{
  "num_hidden_layers": 26,
  "hidden_size": 160,
  "num_attention_heads": 5,
  "num_key_value_heads": 5,
  "head_dim": 32,
  "intermediate_size": 960,
  "vocab_size": 2048,
  "hidden_act": "squared_relu",
  "norm": "rmsnorm",
  "norm_place": "pre",
  "norm_eps": 1e-06,
  "positions": "rope",
  "rope_theta": 1000.0,
  "rope_fraction": 0.5,
  "qk_norm": true,
  "attn_scale": 0.177,
  "bias": "qkv",
  "tie_word_embeddings": false,
  "parallel_block": false,
  "extras": ["local attention windows", "gated attention", "exclusive self-attention", "capped logits"],
  "init": "normal",
  "init_std_qkv": 0.0389,
  "init_std_o": 0.0389,
  "init_std_up": 0.0389,
  "init_std_down": 0.0,
  "optimizer": "muon",
  "learning_rate": 0.0041,
  "lr_mult_o": 0.68,
  "beta1": 0.93,
  "lr_head": 0.00843,
  "max_grad_norm": 0.5,
  "warmup_steps": 73,
  "schedule": "wsd",
  "decay_fraction": 0.585,
  "decay_shape": "linear",
  "final_lr_fraction": 0.1,
  "batch_tokens": 32768,
  "max_seq_len": 256,
  "doc_mask": true,
  "train_tokens": 295300000,
  "max_steps": 9012,
  "dataset": "wikipedia_en"
}
Each number is 500 + 50 x the weight over the matrix's rms, rounded and kept within 0 to 999. Layers, rows and columns count from 0. Numbers have three digits each.

# layer 8 MLP up, 960x160, rms 0.263, rows 60-101, columns 0-31
477570468475554469439450409554471484495442491501565442484568470463481483430437528517511528502487
467542468488572545492545527394508444497487479523475538558483475440485464594457545441522433493583
513454496453579487452514452484519439532556436485443484548493586574470500534439519534521514493532
486542596584593586503447433391552509401550534568507494551485526643580486553485537590534496496548
506505467497489495478527471522495519505505446482520509481520480474498537552498507446536468497537
493500510560408571420463532542473438425523569450553440536589512470395508417536476464486555490397
466491490509485506506530458489527485460538456513496507441510478512491496501499489501485509494487
461489487534505488504446524502496499491479525435518467454498490489500589491461503474498506545542
420396424518444469457499562543508491525545464452464568453519516463424668521465418376476470528571
532474519547535563560456444498541519524528466493500540460525499548513550453617525546566538531570
502559493409536393546629576458654645390505523463508544532482535418524510495455429511524561504402
436489459492484409513523475491527432472496519438518558399486524521484478531506523576491420436473
496489501507497497503498497500499505493500502504497502496485499505504497492489504505500490494504
552530558609475465493491506420480540529385442549487473517475446462466555512506484513430533456420
497363424527474533457364513503516517453531543485587540457488514454415439466491462432466584507537
504506500472484513495477454516536511508526465530487455469501522571497447533529572473490434418506
399483563473489453431571624507485500459532602435534480609494520457476497520463506495484515405433
547587415510466541537483567553656489427495385529551532495518474430481491498464550536462618442333
440582444558472509502450529467489510460566471579508587556554440440499545465460410473422544488465
536472394494494540556462510444518530428442520600481556442636478551526534541519498554537489546522
506492518489509496500509500491507502504488496508470514492500500493489502505502495501508491487514
385518540534538513524574504496531523426434516423504510435459551517501525569523516434454539497487
426430536483541458428440617551470497411491492429510413496430561510458499504510444546552526521468
459541468457483510456484488571550565436504478391516492495636519562535523442505543452455490441510
535502382584453452449466475456501517391571484509497523571573600399496591546473550492444459483475
462462474531539509461525512501445491507460502523493505471488471497515414457487499468493507528449
531443430539574598485516486586524482415432505487562564537469462458456590509535498420442495531530
450474458519474568493544491429460466508447548525453451526457461468470517541478487492367533476462
525470552495530355516532460561529579402511444584478497540503567417470480546485498433468658518471
517540460477576511456418479495473551421550550547455552526443583510454458576483410413513443554450
526571541479484473484471529501502537448506591402469521568537518484410561409574521606628490542476
482550453558525539472407529475493450504544471564435479561498505453486505464528535420494452425437
575470538510521569553520493522548438501518558525412542508545472478475454456541510413569509515456
586499461402461484414457474498425620530602489475564541545461443587559464446545496546511451521570
480403464554525469514403483479507490456477502608507474484514549549465476441478494489461542486490
495569623548599575493364579538464571565513621514499489529455492414561466543478527571566512465610
496519443512532516461564481479496567501518496517477498499487457487516471494507528501493483492509
593445454464378442542562462408444475499366494375490407521478488495509613428477549424465550462617
533651498471596524512417508489541492410566514534424530519459357506595530431459616512600554545449
466467505528499556551559534449527556451565456545498566555489530424587573422438529534523533535456
500528484479548467516394507547539459371495478586518484544420510527472644449442487537501518549483
474461490498504467446511534558495477486422483452580483537493454484458508443462539520466501517542
# layer 8 MLP down (transposed), 960x160, rms 0.263, rows 60-100, columns 0-31
475555553450496547570534543506451473544483486499475487541533551511469511537531472481527575521507
496429451388477531501505528454544550518454475461411596529520465570482562557520506459521545519549
560510512437561549530479552535570577531494442462458538458465584399529579482504464484516543520524
421459590536539414477392513410541493413558484426423444461542527429510486490507624450473437446532
521483496517455466499479523514485505483461445476460503541517466470519560490440553498499516543537
465558504478413503484471520426475452531555458460547535489519560492462579485476466462457509558517
515502476472480479510514515524509562542482522504508507509484514529510525506492521479515502485480
543532538467450481512557534565501466501575447408507518548493474534518499477478482484497475496500
457523489453521459518441449473539535511417417488497629585467460479539466440422407472583475459418
591456557479582452527564556622581516561472505537435486593384516414515423556491554361544499472471
450505567459497506537501564546476443482559579467401555510522513466511478543493477526445501528492
537456535564512569480589486502538555449428558457384481460551495521485466529409558542555546536514
499498502499500495501500500498497499500501498496500498499503501500501497498501500499500502499498
510508564503499528452523507519530452498563557520527479538576550453519471489461484490530403510480
470533471558494470432556467531446445508482565475430490418523404460506460545438490454438490461507
507525520529452504526526522511503504496486517490482498443498453512513525479500533510541483478498
526420479557477439475412556529388600402465478442522397454543445433539517547482525471559543512419
426458506559534531511525512540464438529523439609541481539462379499523515513395540587530507447465
489530528436446503487493490573564538469539534480461510449506477526449552535456556447484527507544
442505521535462421556454449432509604559498460509558512550447468442559467451524468511555509417453
502494494508502500501500493492507523502491485498485501496504501497497502504497500513490498495504
533498540467430420503474484595434454398404528544451378448433496472533522476519525599517618457468
528497508501382554485517541537505502494527478488570516428623478431536449467495521545469446489453
478547483498592454497455501541568561552498456477412484552601409502581494498430601549486459482469
484467359383471499498526422484464428546413533469478570472482477518434481534431609534528554379467
504487451455564470510530529463499492493559470458545517507509479472485608476491534484523539497514
506521565482490530500412530450625516440434498555412496444482473432503588443536522533652515451475
538446543566490429509483524533508484541543495504459526521425514484517555461521530497550451526562
461559506553460490500519455416484464563404516564586522486460529537481449457521579498571529534476
498478443533540493564485420515487517437514565518479459572490555502452430500546543449472457569586
462477486506484458496559480509584511526564466535428474459484486504589483552542453465477490549476
481564470495505532510517405446545525478549499560586441515528430501442472462490617508451551495581
586476489550527535550513501512536476513436473525612450540529482516511535434559554557554525514478
500437522359555581539519392439642514505541505555487425558600542405467440569344446513554490596369
486491500405504514460575504513546535537485508456495455473472451413569488573498495565570579547487
531521545411539534552505588528477449436525513410568612521431497474504530439520445489442568472532
512459548464461441504510518483536563444486502468423514523460457501583532565531514515455410450436
412586540480560470439431552483491411552520599413545508483545572484478517551568497508341465576494
591581412367470503611423597517550577648350483592467613527543640574517607442593445436571532516384
627498557481648525484442412537520471464548629582570534413563545441460512469551545601499479579606
478527455475471448526546496444560614558469609553518473406470545490408448514464455519372325400533